Weights of a small transformer language model.
Size: 15 layers, vocabulary 9894.
Architecture: rotary positions, untied embeddings.
Training: a variant of SOAP for these matrices, 211M tokens, 6437 steps.
Each number is 128 + 32 x the weight over its row's rms, rounded and kept within 0 to 255. Layers, rows and columns count from 0. Numbers have three digits each. The size before them is the row's rms in percent of the matrix's.

# down: layer 12 MLP down (transposed), 512x128, rms 0.234, rows 322-374, columns 0-127
# up: layer 12 MLP up, 512x128, rms 0.218, rows 323-374, columns 0-127
down322 098:176150108082125143137134114149098082120150136156087122080153099132130075100158152127152103096119138154113175141092070100095225107154116101176169129123139118186149114122119084158089160123124163127108083141102181148164168103096116146173102132130190129170042119142094160101094131114120083092197147108140102118123120126133122091141096115195155158176125094185082128086150189113093148097072
up323 096:106116118139116095160090083110111131179123133122062117078118071144106171123151134098139177105206072154165156177128097135137132140098193133114066109153140108075162077143123209195110203128143136144157197139098123104146136180146131125136135145110173144095141169113146161188156104097102112138101105154081148161121129086107108118114145165171121121153102138134063200083111139133104132091144
down323 092:133141140069144148098176158142121195071111094146132186135115118154178120120135099167087209146098168147140107168132152143149118118140096123140147127096135149145123111101108104149081061131092142093183125115137096118099065129214167098149114100144124159115109119159129114102147084135104130078089114090083128111146167104161118162111146056082144115070108082194132084197150080114162168093101
up324 102:086134118086108121062117076108132164172171139115137124124092112107138149130124126136114101120121178136127068188056117181063093089117201093176138096105117164153132100132115090076107149117110139083064113141107095111164119150165165090118154185152122155071102115090143095126204057148127121118128095083155139133164089092107122097148127085106130136172130115131125183177165132182142138089175
down324 098:139153147135169105169116122180096143148077154133156139121160117195081107129173120138118140103093171124133156132189114099145123104155169145100062123161136118104120113135111104144089173105156120120155122149122200130117117129206062226194088120152140135121146107137070080129172150131159047169133156151146066120132147115095136117112145190106114104154098080124113124121126125098159192089069
up325 097:083099120131124133155127129135139116207083152128106046097118167081149158164115172110205158123122055105165125086082095098160098152119127173151102139121101154131137150029144069118052104132102115155097119175104101097141136110121132106151140119160066178099135116131158151128097122140147131047147123141172106142173139105065129127094120147134102124118165084071130110178103134134125183132099
down325 103:163182126173063145133145164125105082143155080141076187103123091084124127170113065112068129096141123149074112086151186122100085118159123110112163132171131151143118133145121154127181124123173156141139179120129128138131064170154139122072117118093116142151084121090156116183127142153119159176094082175095149122064124161113068123154115137104156170129125052156170112067089107057123135120158
up326 098:110114138131097167105138114122103088152106184131040131073108096098154110151092183159113157143157171108114169114105117173135113095054220097165087141153122134130112123105035133122090137126082127096055165128146167138085124144142125147104110139161090152168199113140142149168145052127126155124180093128129083143111132166102136106131160138106112112154121126138068165148124099159168120073084
down326 098:172099173100144076167098100184075137143152172094146064148154085143094129179182140098129110143135155137104116151102123104133205139117162166100077092140171060091103093119144092166116148166154111166158150108103081119168070134177139095107090096147124111125143095170140118112186119090144132066145153138085111099097145103104131113112182147072153128147119175172191127176137196131127107122132
up327 100:128136118120109087051160136060112094105168131187159165151123149197125138128104061123089110151151129173176136083084109210092117159144137137168113170066118092097083112126142141078166126119146088190118163155094093100157114065189146141092115144108115147178151074096126137155086112153192168096086146149107087151117156123101129095174168100114112128133158085157161141126106145129115120152140
down327 094:156129143084107152107166151150106174105115211099085109147123096136097100111155156167099087137093060103064095134115147138101159140140147166098153046114184132128136123149181118160096155093079098180167179094116173139070153139130119183148104127110120081123048143143076101176142129142113062136179170116165140154128098166138133127098075156121190128125129082124123141132154145080165132129128
up328 097:131151144140105133094141120097161085065134130149115106144147135182102113145124069155080206142215102137089121109159090145105142129152181060076131181100174117121158136168153158106110142067074156092148089165162172140160159176137123102116131084113178135134138099097156083125098146111173120132174084109138123105076124124145127145145122081079105128157156113135141117164086084081141056066136
down328 091:107073163158159086125122152169090156152215123143084171126152085123156129153137168100136080154078134120132123132118158111119117100127114094155138130144128104078185136069140120121137166166167168133097086135099095095140132123125100070105121185144105116099131150167184178082131167189108147099116130140147108139141119050139135087107133149180135085147155185101158086094206171144175135196083
up329 102:112173148095155153099102142139166138136117191136069132186142136158132144098182114146099128146129125108097140124112145087104175117088176154161159118142133125072122154138108078154179156096175116091138112107144083197103091114116181113147137145140137119115162140069132106126126120091137091084130162162212140095085172137125128071103102177191073111128113085088179033125160095080096152149134
down329 104:120089094132120101104107153173109142087116189117143075064120073200091115184100141050099124134127086111148125141128133131091079122079146100180135118041111095199143098133134117128169142157177139140126139135151155094153194084120106129151122122125114074144121107121168159072154120111122182148102146126143169124164057124133141167158084127155138066070138138120161147135147125091186112133178
up330 106:092080101171157116132086179110118121144069178046166107150061080099111186135126199154125099133166141056133088102163095094110090127175154125146119141132159156098119138095117106170156146146117137099081119108141104120089138088136099151157134123069131137128099162146121110157089086208199169073158101154093144149120135108201118136165110124136146130130135148184139098143176113126168178127111
down330 114:147133150067118148131119123122060101148084121108076103155161103150160128176141069173182180098097077140107127097148118100185205145141135176155137140052127164130147208137089136133080148133091134109151092141116172181122090149156100118102094137142141133174169146088163164115098109163135067146148094087123145121096151153069189099149144101155099156150099151163183129146120165116099102090158
up331 097:098082132096044207124187116132103160145140150114171132128114152152136175087126098145130114126123107139078035114172200142176166127151093167110146145100123176111059149147219151165152136136164094118104144098144151150125108086155117108141140097101140109118122122123137108123169146090132165029145172154144127089109127128130076121180147096149127161177151111106079137136152117100125153104175
down331 100:110122120138142102113145198165113069082030051124123167115149083164162097118122125125094135172080163137143246122147127162096106112163096097149102137122127131155167111129110141131141168142134147122155122175147141103070145113108149169130090129112153125119095164108086167090115154179125116161178138150115110155112100146106115150065074205101123116060107113150099113138111120085125117089186
up332 106:120105201086159219163137197098179065085118135110155095135149158148140115177167113148142155203171119112121141085085126147170175088100108095120170137156081169089086140141131179103128105089150132078089108114137130089161110179144105139165108112138125118034122132135129098084140156137114150080187140138176140126109125083153054150132114118116119145156159135080103105145112144119140094140137
down332 104:119146119055108066131153084140151091149119086144077171101084107085151130200107106075230145114152130123095101134135168113087131100185176133148131176084145154115135129161155109104128075122142160157148071128148088128142165108118194117153135151070133125150119135088198118146171093133151107121141098183167122151140113109126103117160145178156114140193127131142184160159091170136139130154068
up333 104:124153043116148184143163133130119167150123147104111133192174092168115109114115168042137101098110177083118112178074136208142131124115135129149094157158096089162124146113144187146104149088152130134156150121139178141134108129145076111108128110158216172133112092084144147078135104121088158113124165108129158143167134109090111134109102043110093105191116160111116182129108142140192115118171
down333 106:123092119139130174086150131128099154132146117145135122115185183160136118089201135165167158142135167108080200106132131153126174105160168156077087091113170130159083129136101131114148091107100165150145027103064123181104110144106142094136098168161112103146127091137134074102157049148116117150087107130126112136141109139134151108107172106085113143145068149081116068109114139061127052140166
up334 097:096167065110127133117145158188167142027120054155128131090106084137147085146097099091112141143088129121118131153162091131089091107123143159161175121121195125139117160124140123126110082104170109157121119179081108164155166070107129173063099126138144146113109088107138114185106138098212170156175133089120073104151115106125092090156157167108142116149113100176129101149114125193135152146076
down334 086:135127185157139153159120068096137100165102071064194102130177174105109115120101120116151123168197128170159147141100058109161129103149079090126103121123168162123152120145115104125152147145145087135080142092144086179101099157134151085132115126140176204150120188117074153066105105147101131125166165149171108126155143112174175152128086135172127149140093166099153065054118158140139113160103
up335 099:190192174150144162088163141109123114153052150130091117145119139177127118140149089115118092122144098126112160130165091088136134132106144125134142175148065111088183139123203166103084164136132097123146107142115101121137098153093095158148084208139141076151167167162110163148111140090109150176048162103123147133129097140115124118147111103130115046102168160157108083203113064179108112152141
down335 091:131088120101146142124108094115108144138196046088151134120131154099117158174079150185176191131166111124136140050149152155120128137134109098127121151111158108153126123132083156112103084166179140148153181134124157150082150117208214161149153137104119188123148111120109098110149156150111154157172135160105153113106170178131156202128133071064116154137102083067152175126138121121082117149161
up336 104:149169134078178144088127147086109098099144110121085189070135118153097100136086130145101111105177104138089160088121077180154147138122116096125112134128111140184146094154133089132096077156146121090170168126095109134186134109154155074143121173094144174145070157104184168146176215100136105101082164097134134154146121140094163052128143171145077153102156117133192128112178140179140123161150
down336 092:098123177175099084119149116090131125159148055152117135191095112168184183109182120096147157160099147060142138144124121129137095096179118113122127111124103105113161146103171205124126131164134103111093117105152184132121140140135184080112113095120101142072173101108087136121042145095194152191115108147143164106132104153139133105119079125131091072178155131166069118150126121138060125086091
up337 108:154077095140103131121121130167160145163134136141109117094085145114122151092079133142094054123137138145081119141160128140120104118032121110167108089193073138135168169191161148070016128170120138120152137101107138154127089138108142153102142150133134127065080122062124108134167114179097094177162085108133115124102130089130153107083105141113166147144139148148103088129129151031152143107092
down337 109:133125088122139124101131095136138152166084091083142102176114101086141136182140121198114117098145105192129138168193133114151158139035107138107122110090136083128062132133162175100121127132157117183118182161138163114126182083148077115145149172104113126141135182097134138132116104077126106165104090175138159135104188137123148116079128165151150184168085115189168116122106118189164056147158
up338 092:133083136069095171134060130136118139117100155090129096062142113133195140082127120112113164202097131156113123161101116078103113119126193192111125104163134085142158150135173144126135129181138123124099155181120116136127143070119122129100141061074127081213150109145135126146150145103147110177113171098190159062120143100122190146090046164123139124126073107143117115099128122119100137128183
down338 104:133101111149094086091184156134096083162136147135131089149131111132072113130089142121166121074118164109110045104130109113099098090146107205177106093087145165090142137154086076121097107103089141145170047099145107131133113129106218136139085112148139122112142154141121109123135092137148129103150139120082145047133149126122093060176197117157150096147165177189162106114070134095152145133127
up339 096:118153125120120099142136130102154122068115078121084128117131107132141161135105101142168103132189155090170167154113118130181120090146103132089122116161089149117117155141136153145093111156064124157152104161112142162180129155081096103095138183081158051069057142084119153156101081135168143142196162145138048069093161167184157144152101083167084115126190121114112151141173129112144074160140
down339 090:155089180138149154121104169167117151135097092139152153165075097096192069110125137121197151097059129132141152156191148162104205151123081161154140098174201158129149139129106148090126101172108153120102061117128109103143157106147125094171091129097158199133118128177133075146156166147119103123086117094130146110119101074136144109101141152129166138049155167105156145138113097168145116091069
up340 095:119188108110117062125120194140137054124126133132099084071173099107109116090220131177145134117140096194106132106110131111153083065150106185072149154120100112132135125129096169082199168136110142107054144153145162116109081121155119159099105149133120132102143143115144136147139172118142172120095134151162167097099156129086187149051086107096119148130137133112116154113089135154149065182139
down340 100:144096176140172178165129085111116189131109099065163130092124110106092129117103121110129149137138076081132049123125121151122126178134155166152132158137175160155084097146139092198102095105172118122201055147131116134165119156070232162072163120106045147148137125137121120089171108117170084103151114129097079134175142099137121138158154121124099133150174123137106115128171142134100158155115
up341 103:092134066125164165175086088110109156127150172141117055131158114133112086148155130091149141166094119208143145148151161077098139126147155154074133092121144125151134179131132136118132124132145093172124149130097075155138165132166113098108185150072139135092130128102097071106148138130202128111165090163078163084107151148082146068160132138074177133180152081206189080129099098135103132124113
down341 105:108104195105139107089115126096137081174139176115086082152158117159132136112163187072090092139128077111077127152113123128191074189120083084168145061145109154138160118129109145176091129124109141136130113119082162083071126112117175101117149164151176169131175187094109198174122131123135104131178122098134130078139061128169098069136121089126135120089171153110100143131129154167121157140090
up342 103:122088102109110139124163159127114085124128095162103099150154141163100162148155102134117133189095110099133190122105107152162139142145064157128152195070106064150172135065187142126126143156165064118163193132197141158173136109183137137046123103092106147183137140118144114133180112108114125136165088178144129148156137073132077159075128105122108154064131184105148155132096117150113120180136
down342 105:103119095106130088111125161118101151120120077182144091151087116162119156079126169107146108141137117119132122192068080104113171106163123117084135166184144163164188132118159107184093177090096133094135181129120100180110128138112123165051148118133132127148170098143126099057140139104129081176095159115093122091162117121141062111062143116103106158150185160134146106169151106187099110083052
up343 097:123083119095073131160153109095110114119156121154107137089143181136095105094126124095119146097125101174164159143144097155160111112092177071076138137140108137114130149183077116059138134142081116079139094141157120160144086156112102058170070113143140149117110105129154141150156096128091157104171100203170074106139127128153225133201101139175152102074113114140124121154123138184168138190173
down343 091:140167112102164123096119161128128159148102071108177066135068115064155125084120137144161159136126132104056109098101138121119158133149111205111109121126170134066104099106156118124117110124148129147105117107141103067137108147155207086065174155101154114157148131158112112084085138178174107169122196097132155048071128096107087177120161129099149093121175164116143131158120124098066091103119
up344 096:077121102120137065170106097111156142149060192137153150164150136111112138131155126135126068150112125182131122127104149099153170113136141178157159136092095142155117117069141112159115208172130150103187039166101126112098072094134166157052084118149126135129139126129117158119097168083132101151091121099176131130176121067119105118143079110088104152155135199160196120142128137178103168151116
down344 104:166114108108134132109110106155065129144141102143153131201166158112118092124215148096158179128093121105118161089106147132110148104147128172087108167119164121076097115184085123119125073136131193159118000133122082115093166134148152137105118120140078140168111113087193163064147103179112114131063132122123109168092148123127168120138123170136103098143123149090100095143148145128057130107135
up345 097:122095151103148173133114139157113135073105171114127116102141117117119142119145178163108127175070111090156138144067087102100097124058208113057122104100092133148163165091124131117096151164150134132113137119072125217179129056169166106157129144118144113084120095106129170159110174109114170116172156170171094086068161084095196072143126146125127162081134115174137126142143104100134147134160
down345 105:143176142169145110118115126135117139186067137122124121115115163149119171096122139102062149127115090089079085068114146148070179136141191175161110111078181090071130088152137093156136118125127160156139158136094123143091130059101179193092119141125117139133164122110181062165113166124186081155164101168140086091112156126150141083173123096162150126126134194187119171171122156115130097144136
up346 099:170178084124105160127106095156139183166126130066097099136037138113156156088113122160154120109144154169130170124108121142100125139105108169079107133176123087149146111120124035103148119118144065084173194097152101076113128125128126109126153141183048132155108143091174176161136134188134082106133112136118115167110185098135156107111071173132103144169128102119113129164120087048149130142142
down346 097:120105138175087140117164140114106130088128080128136171091135117107124164141142153119132128114126130238132093171147113076120081138098114116137058101106192173107149116149088112132144186137084172171157055113168123145154103145146101106104091084123132125153175095141106163121141206172196151119104143078207135104131061139059147135144132096103129115131121113134165121116132103148068072113117
up347 095:187135074117118136120082099131165130139126097180106096170116119151142127158107133141151110100148143076130106172131168096078162045166145136098125137100152099157187146092094160087155192112128108151102172168160141098160154234122143170135145134152093101111092129089119111144165178141158103117130098150184126074107169158195133030148134128170159137109143119152138143104125162104126165112172
down347 098:146086150114183101138119124190121189115132133135183086194122087131059165142075158175071151165090099149118140106130098164184175190108139150116131092095143154097111120131128129147132145176084098089133113092148147117123121173171173134107173110115177113108100097132102165169134174131136103098135114104059142061149151122148144186149164170162163092102084171076115064152125145127104153115104
up348 097:080127104102084184137148149103118127102132106104149111097155076176075130127106129110210152164108149150096168145160135134112163113101139134147215122071139122104101193080176141141066116136142098158180133134166121127138143114134152089116130144149161168094150160153060129103078159092115068108204130086106125100148116075148122115129135091133111124093133192089209140165144148167116184105115
down348 098:147128133079114080150173140104136139143081128159140063172107147123109153105149172158144109089154120076177125153139122117152126125108114155114050140170179088119149098117093139105176147143113103079077167150094108105117144078129117100134120160078096063148118120128215133216108130174121144110099104175148102161087170150114163113145160115116099160197096127187065123147094133108135164193113
up349 094:118093163096179166103129185104159153170115130164114123149090108101121135110121132078135193139130135120183173142113111098124171183171156114168114151117137108171174099169130158137064088061118115094138096161119102208151147084122095175114097085160086141066121096174090105098151178142126121141092137113135135100091140117115080082173125126101065172153118072161174119134119126190138177134164
down349 091:158150104174121082135097084110126095051139117046106146126160143146164125156146144112142090136168113149125066061108130096119124122154118129127104151187126115119144108150136143106165130205190127170096122126113146074149100174210122133130153095129165101105166137087148153148098123159097142131130174124146089083137150176169147188142137131171153060134129179104075187110126086149120138047100
up350 100:141131072195075109161156125181136153140135154155164178147154142170189159126047111149132071128088067104146151136112143133075147109097115149083124051174114102091125095097096133119103140163106103166120096109147108091133168139162126132115124151143168110196099101073163123126100119090143158085145169130131136172123168100120126088102144092189094140151147119143105210091172146119193163138111
down350 087:154101120143104170095106178131155077077131142126127114129101133094166080116136108178185140176124133114170166128113148109196098061129128143093102142085174142145166094155125135143111100156087157166131084124151074119151147099148192137217098093094139121137095110128068096233100072146123122091115139162135166155127142173100125115129087154061163127135156206117127128153149113146142085123123
up351 106:114097126080095126125110076104127109175201154114183137163135128124122115106099130094143136130093102104120126137138106123117128075146103164170158221108139143139175090116141098181154119110124160081163152145167110110022091091111112117062083168107160148083130143126058076091065119129170114115115155158119169135099178138072069126130131160139163137107158154070147176143143108147094115155147
down351 096:112150135103111100129104149150168136132216187093102176154103113091174116158132120152123128151098129124215121116150141145143150137108163115147095108120117111136121141136167123155170149097103129109129099132146173146081121155066055114145162158126127104089192113136019086188083126109122155125205117099196213126128102053165101124119082154151142138122124150136153122145128097134131180120122
up352 095:090135146159115116185110153143111090119131131132084141121146087114085135126080134154182183124149145122128131163066101139113112129133152075145145174176121145110074089163116158150090149128101080086055115167120101156135164145104078108116093142129194159168155144045108136124095171087171125067112194089096104109111145162162169124143097115112126101134153152219154089125183141172147175131164
down352 094:129129124097159106144164130119154161124056149115116200114119132086181075125154115083209169125115105138095141113109115134068139079123080095107092148126204156078206130078093092101196067146131169102139182128086126138113082096148113119103133158144119113143172088173121106117114164111125111111140123123158151101098161147156142084134160194108114124144138126154142180129108075123086123049122
up353 102:122113171097096104113139156065154102093139166172112141050201165152176174161116146109128170129154124099141068106133073093103132086130119083163178124124107170171168082152169104089129144114136095144164119183161122056083144107104144138125084096157131127099157154129142054131093174131098114180078135123097105089165150129106108171102168119111156138162150116143158104187139143131087161125192
down353 101:157142133074131136123121113133148108108202244132161182130148141097157099127076144139132182128148125224122151128174124142078097083131122107124111126147130141153167104132158118145158121131115127108146072142102122162194070164122095205115106136123149112123086176192154065141056085095108144108146087131164146110179144148087156116118142141100158174132135114168107084119134156130120130067134
up354 103:072133137146104166120134151111141083084112168145124110107174101156137143065121159128125169112147172113116122106129093090110233100113086119153195140111160076140162128075073180092142129126179118161124145104105126087189136148154118193140180112116153070156138107110157166147105083202101137158139144126133108089189153082097150137120152079099156085102081133149117152177146130063098131125132
down354 103:121132131068125125158151145136082098130146195105135126073100140142105152114122079089090133151097137166135064125161130121106124162127080061188122158137147179119136127128162103132113185115081074111096173127154147092093103128113098184077101081039068098080118131094130081093189091130145137118177119133161201120156122161125140114075155128135133177125169084129169168150141160109144157171116
up355 098:112149105066118092133102134159083179080127101108196039150132162186157179132162147153152068090133105109091128115104155120123155121096138153161085131035134138162135098090136099091087127172126151131095125140131107094167082140077120125072141098190086189140124159092125085145093137080131096057120134126168113098092115128069143102139086128125131126094128138119192117145155155134094094102120
down355 095:153094140125076113155149106141205127124102097153106149122136082082060143092080129157153142139171107096140109147152134149128117118101082144082099148120134173094104125165109151120102162111105153102118159074125090103130109107142150131179119118102138074140168078084163172164183131100153114076089090192101127178124168159106057176096159159131091146139085105122051120092113077091107207136147
up356 105:159093090105143168071062151200119137101145113143105116139151075161194163082111121146106142104185106155164136098137148144062135168139089114159092135099094137097168177146111101115112202094118139134158139149155111055115133101106114176075146102171127174137154144163128108185128147101130130112108100160140119123085078176148148127093097152133121171065156133071172136135098137098114106145217
down356 096:102082126041120145168144120157118147133166060177127107147140132111081094080144135174159175161129105120127079063092187148150113116108149179091125138164140197124128177110109116126100170141098125085164101123086154174134081176193178103096157157147109122144154171118136126099124129163167128134141160084109081110121162097137159123062135159122122115144170080133085136140183132065086124118183
up357 100:113138149176043177132105131128158205121145118081151080103110090103090128087081140108129100150140156096172198165125066148077084166098106120118114142101082096130146164134078139107077185132122151129177112131129159135225176096150131181144130143117149177107079164181098108137120086140084138132094141143112100150124095086142076152125102183097148152116132089104140120135131167140178147136130
down357 099:155128115150159090112152125130132179100074144128114129118117140196184136150124109139109124147132122111133166089114149117178135144092141141126118189059096099107120135171196104109145070124078094155152010115143167157060158183092081118114146097138110083171098059122121106169090175173148127134227133128105173115147138154133113159140113085172148136152149103127126144133094111120145098092141
up358 107:129192164155147130129167132106084142002099199133116154118192074111096133132152075092151144152162196100184095105129138106154133140057090113125108152160108140107139157162116111139110122145122136131134120139116092133157085142149144185131101055104076122184107138133100129169105114137151109080105106108165117143114077106194099146213086131116129118125106108105144119150119125139103087099180
down358 115:135152138180170120193116164157095168133121202189140174132126109137155079117116127060092138053103125141149154132135211143151155163155140119065112121177108153096157138128114072197102097116136064122132158086109120116095168115150126196107116123132170078117178100170097169125180087178140150174121086128101118154117134124131074139118084141112152131105106094105144123099124162190143148141153
up359 097:172074126108174106095103171101116095091120160121100152109142130147119195180065097106144134142110120095150126160055130143127168105108086111138129161149098156107156149084137138167103136100047135069087135074107118173157158168063153117142165133146120184122038142070132177125103104158129154143158081147127118111077123100141162121172101143159118083134096130168107126112207136111154103080102
down359 097:075112110128157156169117107131155104179097126130135096144095139105137087193166154190162148064132093131097112140135188122106105157142124144149134134097166096120115141124124139129137133159185153187115059143143112104108090088193112171138109152135156141077168139101057114172211191117129128148123128092105079127120101146175134120114102127101138188108124140154122188193072051162152105170120
up360 098:123126055179107173134145145148123113126087133116096171163161138121102137091126145161091124127149086160143079145094130141093110143144150101110079129105110088090092094125097164134097132105225095113115139094149063088145167133145099144119197192132169126148093109103149198137236109130152138128087125150160108108128144090069169126136136165085195142163149187129155162108104121074127106125119
down360 104:140097169152117123111129149087162141126076076125123151139081152109111135149136110095105188089142113155126149179158154161124133155140118073093154091088091129165133148099129125160098104107125165110200086112125215154156127100114072143153113154163101147151206127142197106153187123063096167122120124126127151121090149109197097189092096094121102161127083067178157101135103082136104181132098
up361 106:120059100097134152147110119127168120085142168130075112202139114164172102121100168092124185144130095145113133117115116111040082125100092143200118116127113100157058111152135152102171186163174115111087107103133125059178112106138152087111167167113148152151126140085119092157148123098112120101228115096133081110111093138128156114078138102128115158125160154143175121131143198125130098171172
down361 107:151096164043126138173118121157130159166165104165141105124138130096088138096164131147157156149151110110147116119127158095145120140078074063086104205137147129083161097115098184130141151102157094106112081082171167090129144146126180149121093148095089167166130159162138188169096080172119073097157135135144161080114143131119152137087173165113114101079133055134131120130171152102147113219147
up362 091:096094147097083144143128149092117125103151146097144137169172133097064095120096110127088120183158177106145071097120138116136123138158142115164090175074101119202159132139155158187130139090131144094110111190156117157114129129119128094053124149193149114117149165129137073147057134099139102176057122091163141184114167091132146152122134168111131149166134164140122087130096138201048152104176
down362 084:149135120060153147141149135150149097152255154157153126126155134096103086112092122116073139080129152140106158086138131096122181116133152158158142131103091087111121182140145105098129113078137179120176075136101149109150098131113152076058095076144157139145133097134090099187122150108118112133094087114179182130135149137079160082128124109129120152130131128126158130166178123138168168107152
up363 104:137105134115106135146120156192227083124145127164149182071144162126135164128090141106121175143149163125195157073138143146084133168161095200100130113096125157111139117224112162145126110129187102117164144113108117141139130101153154138111133146122130152148126079068110158081140085160169110108129151130186161113155114142132117066159125113107102074116162125059073088112117122218144127111132
down363 093:102145097137158128124130134083164148120174023128095114104129090146125129144149152122216093098128085124082150112078112082169139118102125122127175140131106084126117181155078143124134113060132143088093052151147126142105142116147108111157093100145083134115125178134163120178113086127117141107147153102118117181129208099114147170130126130163128173150124202154201107200163126157161161176133
up364 099:081178127126121122176122134158174139128166160071098092113123123126139171146137113075096134091191160142130167143134165141101173066104110162127165164130114143168151122147116195045106132142116065092124193133129145122167123098108150131128144148122108159134135173135075218129170156218137111124099165135129144107128158097163096190049107136102070124120143114125107093157106109168136105124080
down364 099:117117065095101112124168076095127131105123088143085115165106143110164140115141134138068122136189147141161172164141107031131124173142122149189128108142152051124074134198135093141143066155103109112160125146110147181070114168129158196137122131146132175138164174144139105125107124115162129092154108096135134141103090152124098163103089109137124142065101168128113149060117167180107101208110
up365 109:124095149129148136181120116093132119131178155108215133097161116154134116095121072117114109157154168105109061125150151160144076079195119125150133125115076151092142154130106139131109176072103139158124112068155121107152130136157100140102078186140091180200097167220060133159145125107108157143080138112091196141118120107116146096112112162125148144137158091126123114196126107188183147114149
down365 107:115151127149107147124132164189189105122167099098090119132101162108191159127121183136109129098173154118116167186091151134157135155114173062128133107125166081158144073149152139042124112137177126148139093161064152158116107147120090160129143151139193072109137103140147104113097188101124136175203130128153169185125113105162131101140119055120144142128140092162207173149120140160101102104091
up366 102:134153114128147181159147098152141157175120168116071088144115108124173159107190117167143151094179071153166086124120127090159181149149127134085157129165093141093087130134132100158118111151132103073106177208105124098128138054146106124159166058128148108110174213192116135128150100135142175127136158193140110145122130149078153125125126150103125174094134086107133142148080100086080179103172
down366 104:077110128144058128125166095119147103115093134161143152121108100116122086153073131133021202105120147099144135150108195158167100154119181115125078102166123146181151102118123141102096118127156092148165061123137181173105135105134124130114056226116138142049103144150169159112115122174143115122131137154117089183119150125153130084114095170123091148091098130135101106172089133091117131130085
up367 098:086115113091111168154128154112147141154132088140118115145202101140160145040130133113096105103112118174091151120102161155167175182147069144093117133107061127171135116127130157130063135101069093097181136142128094098108162146168127147155145174164092129096112134082137160128108089209173084145115128134120145118155155136083173079128090101090055151092164136171145201140147152146122159118177
down367 106:145125148134109137154191155111107158137059021111133147169097112071173091121129063128145147122095178158070099164189137102101146097148158068140122099113149155152170110135119114153169123157106161150093118139155091115044109130173135088137119109093160171080143111129149191115131105142147122156058130059192112110161081139114177160114098101118148117125099138142106108106123114092139117076133
up368 095:098149130110094106176097047165111188110102154160058070086124152138151104143109153098147108088129116145156127111118159156161148113101130139086212133112109161147205028147094096141132098160103126117190155188108144099061106125131093131113120106084114162128112155066142142161087158181153168110093106168169126126114109148143137141140086138150131149062173096119112142133163124116126164097107
down368 095:113135179127157161158123176136158104176125081091097147103099107119127146148128059188080185123099085172179129153136143138058160101111111111116175168092122175115135174192104133155167155101070069136116128138135138146193157105134177151169124091098127148119114108140145178114143163081123157104114137070149178124101098112128137100114142114150116066098158085153082049092110114131109148174076
up369 106:073072145109111181155141106127123096090077177084141053146136119167132170156182109135119133080151113081120117158083093175155128091178123174111138180130133124119165135097151168141126141162198151177153171135119095119122145070130175129103117094089137115130104156084138129167128069112112082139142129112160165114064133143073163089205139136147091113069137155117156114162182141146097113190132
down369 111:103141123169088135171179116101157103134123186179157114167144077144140127132130139134192128122086132156158086138131178140108109085143127090083164139126094144116135179126102118124132148083119096099106078108094135142111112159128028098149174137125117153112155081078123084118163131168087074174099085114132149127112141124077034119150085077141148181125057161124098205118113113143133171090112
up370 092:115135071085120128079144091110122139157128128145189122138132092146103129115164122117095030138086131153111145214107116168065098132084135131089091109154080041108127128155131171139105165081147097135143127134090138153107123158134125134123157106152095176154156096101158099119188176090142124158152139185086177170138127117104157074147148129121105115091147136092135092140098128217150159190180
down370 092:137133191131116154142084100126123109111121042088143105081120179117187107162181104087152122091063121113077114108178156078122128103154148134125109143123156211145077157117132146160094103150125181179162112131148101163167130098174145128118153169125176134123084095118110176090125080168123102117133171116147138102152125091142152146102128165087158094152113104137154156144154110032094107055164
up371 097:081098096143180164128097150097082188110122088166110126136143114091109132152232139121121188126124102158125132101118116070163130101105086132077195121161123139162141145099137161104097155130151171097084120134112146067110130092131126148179128080157139171144144139057151169121101137128140116097145115131156085082155105078160088118176147129102085098077152166132111140167205179128186136151181
down371 096:136135116175103155115161110190125149129170091126158108142037133143102133127110110109050150115102099125192160144186175115114132124101136193108105111129087065140141088196113092082136132089095125107163128158079167139125095120053204126094152149120139151119067154140169099149104144088156196105100116182142172150081100153138061161128131160124122148142081081117121153141107102119129120124133
up372 096:173056079133160118104149104155149147155112170096082161157142177110171119092101076147150081083109172152146171111127117123109134082133192096127140150086083114096108133173105185113086143089143140158111158088137166110142153161113131140178096136131197129132129158161127066069104124135179147172155165123115107097044175103105123114122145124156118153099056128066116169098136178126085150157145
down372 095:119148139125139190136138149089089162132144059141184177117104113116077151083158097175155095129109131134114124132135118133166122146127174155131072116130190107178106044110145114173131096095112109149065088080158102123097107120051194184093103152081128194161190150136196119092156143176074163133131129117131091082163172126116125146131109109147133136128145146137125101176163084111165114103127
up373 101:113139092153085198119124152129142174139105083137128023101178094113155140137143145118109102156096175139095079089124141128146139122172122142103105112124122118101158170129131079141101123155155137125129136204138111122113089095139057144146179154161107094097215140105095151128093110122120157143142077143116151165146146150107149102162060106057076169095075156121094150099080158149098185123186
down373 107:130163143112102118173082100171148071127096083142134091155156088128098167144060157068118125126096108115102172100139135160130096112118107102151093139152089110168088123145143138110104125166160094149104146126125102154105079123156008151084059156150161152160105193148126176190134107151162136090143074085128123145096128102108113113112148137124139120176074133043124148181093178109127162110127
up374 091:104144151170132132159170198120120096175165116122113115106076115080121138130173095158085134134076169145130060177138134121125097105101150195214121147076137116124115149093125078108182129141105205108128142147184145110111126093144102173079127178106161144097093109142127160178128084117181110097109135143090134111160140075079134115133087106112152168138147163143118082143076184166168189134130
down374 096:118123161115077138156119140165116164125141080102128157113150118170182106115093152073111110135151095149164125182115136178073141178123157145132104150199127118151109107180100147098067182089108165112148104113093115107134116098086209107123081170156120094176117094118168112115152110164110132125098147154178081100091114054104131106105166180129092040140115123104173142145190109078128104146169